Each number is 50 + 12 x the weight over its row's rms, rounded and kept within 0 to 99. Layers, rows and columns count from 0. The size before them is the row's rms in percent of the matrix's.

# up: layer 3 MLP up, 1024x256, rms 0.0636, rows 886-896, columns 192-255
# down: layer 3 MLP down (transposed), 1024x256, rms 0.0494, rows 886-895, columns 192-255
up886 092:67 33 64 63 27 38 60 51 37 49 31 57 61 46 48 49 38 68 34 35 67 61 61 58 52 66 40 55 68 38 59 47 54 47 51 51 60 48 44 70 42 62 54 69 44 40 27 42 35 72 46 68 55 53 39 48 72 58 54 58 59 45 68 59
down886 093:49 35 61 26 52 56 49 42 57 51 69 34 57 65 50 65 47 30 64 64 46 47 58 41 45 68 40 55 55 62 39 46 38 65 53 35 47 65 57 27 50 58 47 52 69 35 70 67 41 51 38 57 38 52 21 54 51 55 48 72 57 82 53 70
up887 096:60 62 56 38 52 54 37 70 55 57 48 51 35 42 21 35 32 53 55 48 62 51 49 35 67 44 45 58 60 50 69 49 41 82 53 59 43 45 59 56 65 35 62 58 52 52 46 60 44 57 40 40 49 47 28 31 34 64 39 49 60 60 85 62
down887 097:33 46 46 50 65 69 44 31 39 36 54 40 80 64 30 35 52 66 48 28 58 60 23 43 69 20 50 14 44 71 39 36 60 37 53 35 53 58 24 42 48 37 63 54 45 62 43 59 58 51 51 59 59 42 53 50 60 48 57 42 70 46 45 61
up888 097:60 64 44 46 40 48 50 64 53 57 30 75 50 50 56 46 40 63 58 32 51 37 42 60 49 61 51 43 55 45 42 57 47 56 44 40 53 46 50 38 48 47 60 34 66 59 57 56 52 57 57 36 31 57 48 46 45 49 54 46 34 43 53 36
down888 097:72 27 36 35 64 66 42 34 47 40 72 44 21 39 28 48 54 46 41 44 42 51 72 38 65 56 67 56 42 55 56 45 53 30 44 41 76 55 61 48 17 33 43 69 43 50 50 42 59 48 48 30 57 57 52 56 47 41 53 39 47 54 41 49
up889 106:48 35 43 47 60 33 79 57 39 57 30 84 38 71 55 56 38 61 48 26 40 66 45 64 67 37 59 60 37 60 36 50 38 75 62 65 31 21 64 71 35 44 56 45 47 46 50 49 51 34 41 47 52 65 34 65 43 34 28 44 51 42 51 56
down889 106:51 37 54 47 56 66 50 58 24 50 37 61 36 51 59 52 50 52 41 52 65 54 19 46 56 62 50 31 47 38 54 47 57 56 42 47 65 39 61 55 51 60 33 49 45 42 43 49 48 40 72 54 67 46 60 59 47 37 66 58 54 56 31 62
up890 108:54 55 40 49 54 68 63 47 46 72 49 57 44 28 53 50 53 52 43 43 41 58 19 57 51 58 35 45 78 51 60 20 69 40 56 48 55 71 61 43 39 43 65 40 74 62 59 73 47 40 73 34 73 41 45 47 37 48 35 49 62 54 36 77
down890 109:36 48 66 62 35 26 37 57 46 47 57 68 64 47 63 60 56 53 55 56 48 45 52 69 55 65 30 68 58 44 54 45 52 23 42 39 46 29 52 47 60 29 50 53 47 61 54 42 52 58 57 62 62 38 41 56 52 63 41 52 46 62 47 54
up891 101:45 46 49 63 28 37 78 54 48 46 52 70 71 68 67 67 27 67 32 55 44 61 63 31 48 34 36 73 60 50 63 51 50 78 60 41 53 22 49 59 42 64 67 47 58 57 51 36 55 56 59 61 69 48 50 61 49 71 48 58 71 54 36 65
down891 100:46 60 76 45 44 57 48 65 30 59 65 65 30 50 33 74 34 33 51 65 41 49 65 43 75 44 54 71 47 44 56 57 61 36 37 47 38 54 58 66 37 54 67 32 52 49 72 38 38 48 31 56 51 71 68 59 58 49 54 54 38 47 53 56
up892 101:62 65 41 75 48 50 44 49 52 61 54 52 50 35 55 60 60 35 63 28 60 65 60 47 59 39 56 28 58 38 48 56 50 50 61 58 60 61 44 31 56 55 63 39 35 43 37 29 47 39 39 32 54 41 73 38 55 52 47 64 57 78 43 43
down892 096:35 30 62 23 28 49 62 86 56 42 54 32 34 35 32 77 42 52 41 50 60 44 19 87 47 68 67 55 63 47 55 70 50 32 49 58 45 61 47 49 60 51 54 73 46 23 44 40 68 64 34 40 48 57 58 48 56 36 44 39 51 57 56 57
up893 101:34 25 53 52 34 67 33 60 58 64 61 57 61 43 48 72 38 43 47 41 74 49 28 22 40 58 37 54 50 65 49 46 37 78 83 40 30 31 56 53 61 76 61 59 58 40 48 52 46 60 50 39 38 36 55 75 41 40 33 52 71 53 38 61
down893 099:42 64 71 59 39 50 63 38 42 51 58 22 27 40 37 52 49 55 28 48 47 50 43 53 80 43 60 39 41 41 72 46 54 50 33 34 68 68 45 51 40 34 35 49 56 57 72 56 49 76 50 57 92 35 38 64 40 77 53 48 73 51 77 77
up894 099:47 53 37 62 58 47 80 44 43 71 47 48 65 55 49 49 53 53 60 39 23 63 34 55 59 34 33 47 49 60 58 52 77 36 31 37 44 41 50 60 54 70 51 51 46 59 49 70 47 59 42 55 56 34 79 40 42 35 36 58 64 49 50 43
down894 101:57 68 53 33 54 55 33 56 60 42 67 57 54 61 41 48 43 49 45 47 56 54 48 66 70 67 61 46 41 59 30 55 43 60 50 62 56 31 61 44 44 43 49 70 32 58 46 41 62 45 43 75 41 65 36 58 53 74 41 66 56 51 58 46
up895 093:58 52 41 57 60 44 59 60 27 31 41 47 66 66 41 73 44 59 46 42 29 35 51 51 65 72 47 70 34 64 45 53 45 38 30 53 45 70 62 64 49 44 42 44 51 45 59 47 42 53 63 43 55 44 53 60 48 64 50 41 30 59 45 55
down895 096:49 54 58 44 38 58 38 35 36 43 50 44 68 68 64 18 43 46 64 30 58 51 55 40 40 33 53 42 43 31 65 70 52 54 62 37 58 61 27 38 54 37 44 36 58 37 35 71 49 38 58 37 47 31 33 40 68 51 48 54 46 59 67 63
up896 104:36 59 54 58 67 59 42 41 44 54 64 67 31 61 50 65 53 64 57 68 61 47 58 48 48 50 22 51 53 59 66 42 60 55 47 64 48 23 54 62 39 57 59 83 43 56 53 48 40 69 71 31 53 24 56 31 46 47 47 26 48 35 45 46